python train.py --n_layer=24 --head_dim=32 --d_mlp=3072 --norm_eps=1e-06 --positions="rope" --rope_base=10000.0 --tie_embeddings=false --init_std_qkv=0.0165 --optimizer="soap_variant" --lr=0.00359 --decay_fraction=1.0 --decay_shape="linear" --seq_len=256 --doc_mask=false --dataset="wikipedia_en"
Each number is 50 + 15 x the weight over its row's rms, rounded and kept within 0 to 99. Layers, rows and columns count from 0. The size before them is the row's rms in percent of the matrix's.

# up: layer 16 MLP up, 3072x384, rms 0.071, rows 3022-3032, columns 64-127
# down: layer 16 MLP down (transposed), 3072x384, rms 0.072, rows 3022-3031, columns 64-127
up3022 096:88 68 42 42 50 75 23 68 03 29 33 52 54 64 24 52 46 29 59 30 55 23 59 49 45 56 56 39 62 67 36 52 54 45 68 47 52 38 74 27 48 30 49 61 63 35 50 08 45 70 51 51 35 29 70 36 32 51 70 56 42 47 70 24
down3022 097:41 74 31 59 17 73 24 54 64 70 71 44 39 48 38 29 44 36 54 66 44 61 42 54 44 71 50 59 58 32 66 35 41 64 53 42 67 44 37 63 60 58 59 74 13 65 12 52 54 22 51 36 31 77 68 44 69 41 60 64 62 46 21 71
up3023 092:63 51 49 72 51 56 76 61 44 82 49 50 47 83 46 82 48 48 46 44 52 52 46 32 61 51 65 51 26 60 41 45 93 35 61 47 38 22 60 17 59 32 80 49 61 57 52 29 58 42 50 71 68 39 83 53 46 60 54 55 34 64 59 60
down3023 092:43 53 54 49 61 81 24 67 59 43 43 52 43 42 35 63 62 62 32 52 37 40 58 54 65 45 63 64 40 59 66 67 39 62 53 92 56 43 69 54 41 48 38 60 52 40 46 67 30 64 52 47 51 33 58 44 55 29 38 59 47 65 20 55
up3024 109:42 45 49 52 78 38 25 21 36 74 48 31 45 37 58 41 46 56 59 55 57 40 52 58 57 71 45 54 52 72 68 43 38 39 60 71 58 36 41 53 57 78 48 74 41 44 37 50 35 73 45 86 74 33 42 44 68 27 37 60 25 55 56 54
down3024 104:37 60 76 39 45 32 66 59 47 51 72 39 64 39 40 51 45 23 74 68 47 51 50 65 61 24 50 53 59 26 64 69 90 47 22 56 47 30 45 50 57 43 62 69 60 49 58 56 59 56 58 41 59 29 55 49 67 60 43 55 65 76 68 63
up3025 093:24 28 35 48 60 52 54 49 45 19 48 61 65 60 22 73 48 56 46 47 44 49 56 66 65 60 56 41 33 39 66 55 52 55 45 27 41 11 31 58 57 69 29 32 50 53 73 47 47 54 36 65 39 48 41 40 66 62 73 64 74 44 15 67
down3025 098:61 56 80 83 70 15 45 12 70 63 56 42 27 55 51 65 68 41 47 45 51 31 31 47 65 31 44 39 59 33 41 60 47 50 19 60 45 58 41 70 70 79 32 43 45 30 51 61 24 52 47 38 58 55 66 55 49 18 98 64 24 43 55 54
up3026 098:64 63 36 33 36 49 44 55 71 58 31 39 85 67 38 73 51 55 56 50 55 51 42 53 75 76 34 38 50 51 22 55 60 24 62 65 39 49 55 41 45 43 64 40 66 38 34 59 30 39 53 66 35 49 59 40 54 18 30 24 45 84 75 49
down3026 101:63 29 59 43 29 56 51 77 36 68 37 31 57 44 31 53 37 30 75 52 44 49 52 35 44 49 56 55 38 76 45 44 46 65 35 53 47 52 37 26 63 45 52 65 67 39 47 43 40 76 59 54 74 39 67 50 79 54 45 38 76 55 67 73
up3027 102:62 59 55 47 79 50 42 57 68 64 57 50 36 30 53 14 54 54 42 47 39 49 51 57 35 32 67 42 67 15 12 58 57 73 44 50 74 52 61 54 61 75 55 86 57 42 70 69 46 57 54 81 60 54 57 72 39 51 89 67 43 56 69 65
down3027 102:44 48 53 65 43 36 37 51 29 62 99 52 41 47 65 47 69 38 33 53 59 47 52 49 45 56 53 36 19 54 35 60 57 53 29 22 15 59 80 57 53 26 61 65 74 57 71 70 36 43 51 50 48 42 34 44 62 40 25 32 58 53 42 45
up3028 107:39 81 44 32 60 47 53 74 35 66 21 54 72 45 61 51 32 85 46 63 19 50 35 59 46 49 65 70 32 42 56 34 53 48 62 57 32 39 63 29 41 80 49 45 92 44 54 42 70 73 51 68 54 73 38 41 88 54 57 66 40 53 35 63
down3028 102:59 27 62 20 65 53 44 52 45 58 46 56 71 76 69 38 37 56 85 51 33 78 44 73 70 38 31 55 40 37 56 83 41 52 52 40 45 57 43 56 42 04 54 51 22 34 53 56 49 86 50 65 77 75 49 40 41 60 51 62 44 49 66 55
up3029 099:52 48 60 19 44 50 43 42 60 35 30 42 70 63 69 63 50 30 32 61 41 62 39 45 62 46 54 46 66 60 29 65 67 39 59 56 45 61 62 39 62 43 44 43 48 30 56 37 57 58 66 58 36 55 60 43 27 65 36 42 36 51 49 38
down3029 097:26 60 56 67 37 52 67 16 48 43 64 46 56 40 56 49 45 23 49 32 78 57 55 59 38 29 59 42 33 49 16 72 49 64 47 69 54 53 49 56 64 65 76 77 60 26 49 45 58 47 63 63 50 26 53 66 40 39 50 60 47 51 68 25
up3030 105:38 75 47 77 40 30 44 64 39 42 51 54 35 82 32 48 49 50 70 51 59 35 59 52 61 51 46 54 52 15 23 54 68 46 38 52 43 32 51 31 45 66 16 46 25 58 40 47 29 38 27 50 84 06 50 32 83 54 59 99 43 47 63 24
down3030 106:41 58 48 47 31 49 64 46 48 31 40 64 75 48 53 63 53 42 41 41 59 71 76 55 42 38 48 73 62 99 54 53 50 33 42 67 41 50 65 55 44 32 40 50 43 36 42 31 26 67 32 29 48 42 41 23 61 50 54 84 40 58 69 56
up3031 105:55 32 43 34 73 73 70 48 42 72 64 53 58 49 46 52 66 65 53 52 46 23 53 51 59 23 43 55 78 58 45 57 44 36 67 66 71 54 35 22 32 45 82 54 37 55 69 65 44 41 49 41 60 28 55 66 72 61 36 54 38 45 62 58
down3031 099:64 51 63 33 34 32 54 44 24 34 34 47 46 43 63 52 51 47 41 41 61 52 22 44 36 45 34 22 00 70 56 36 23 63 47 59 70 48 39 44 62 53 45 85 35 45 18 49 74 48 42 62 24 32 32 61 24 56 24 46 33 50 57 57
up3032 097:41 36 71 70 42 66 54 69 56 47 55 39 55 56 32 52 58 52 57 50 47 70 62 51 52 52 70 85 55 23 62 58 24 70 55 38 42 45 62 57 61 59 42 40 63 78 41 70 64 82 62 55 63 79 82 25 35 46 59 85 68 64 42 74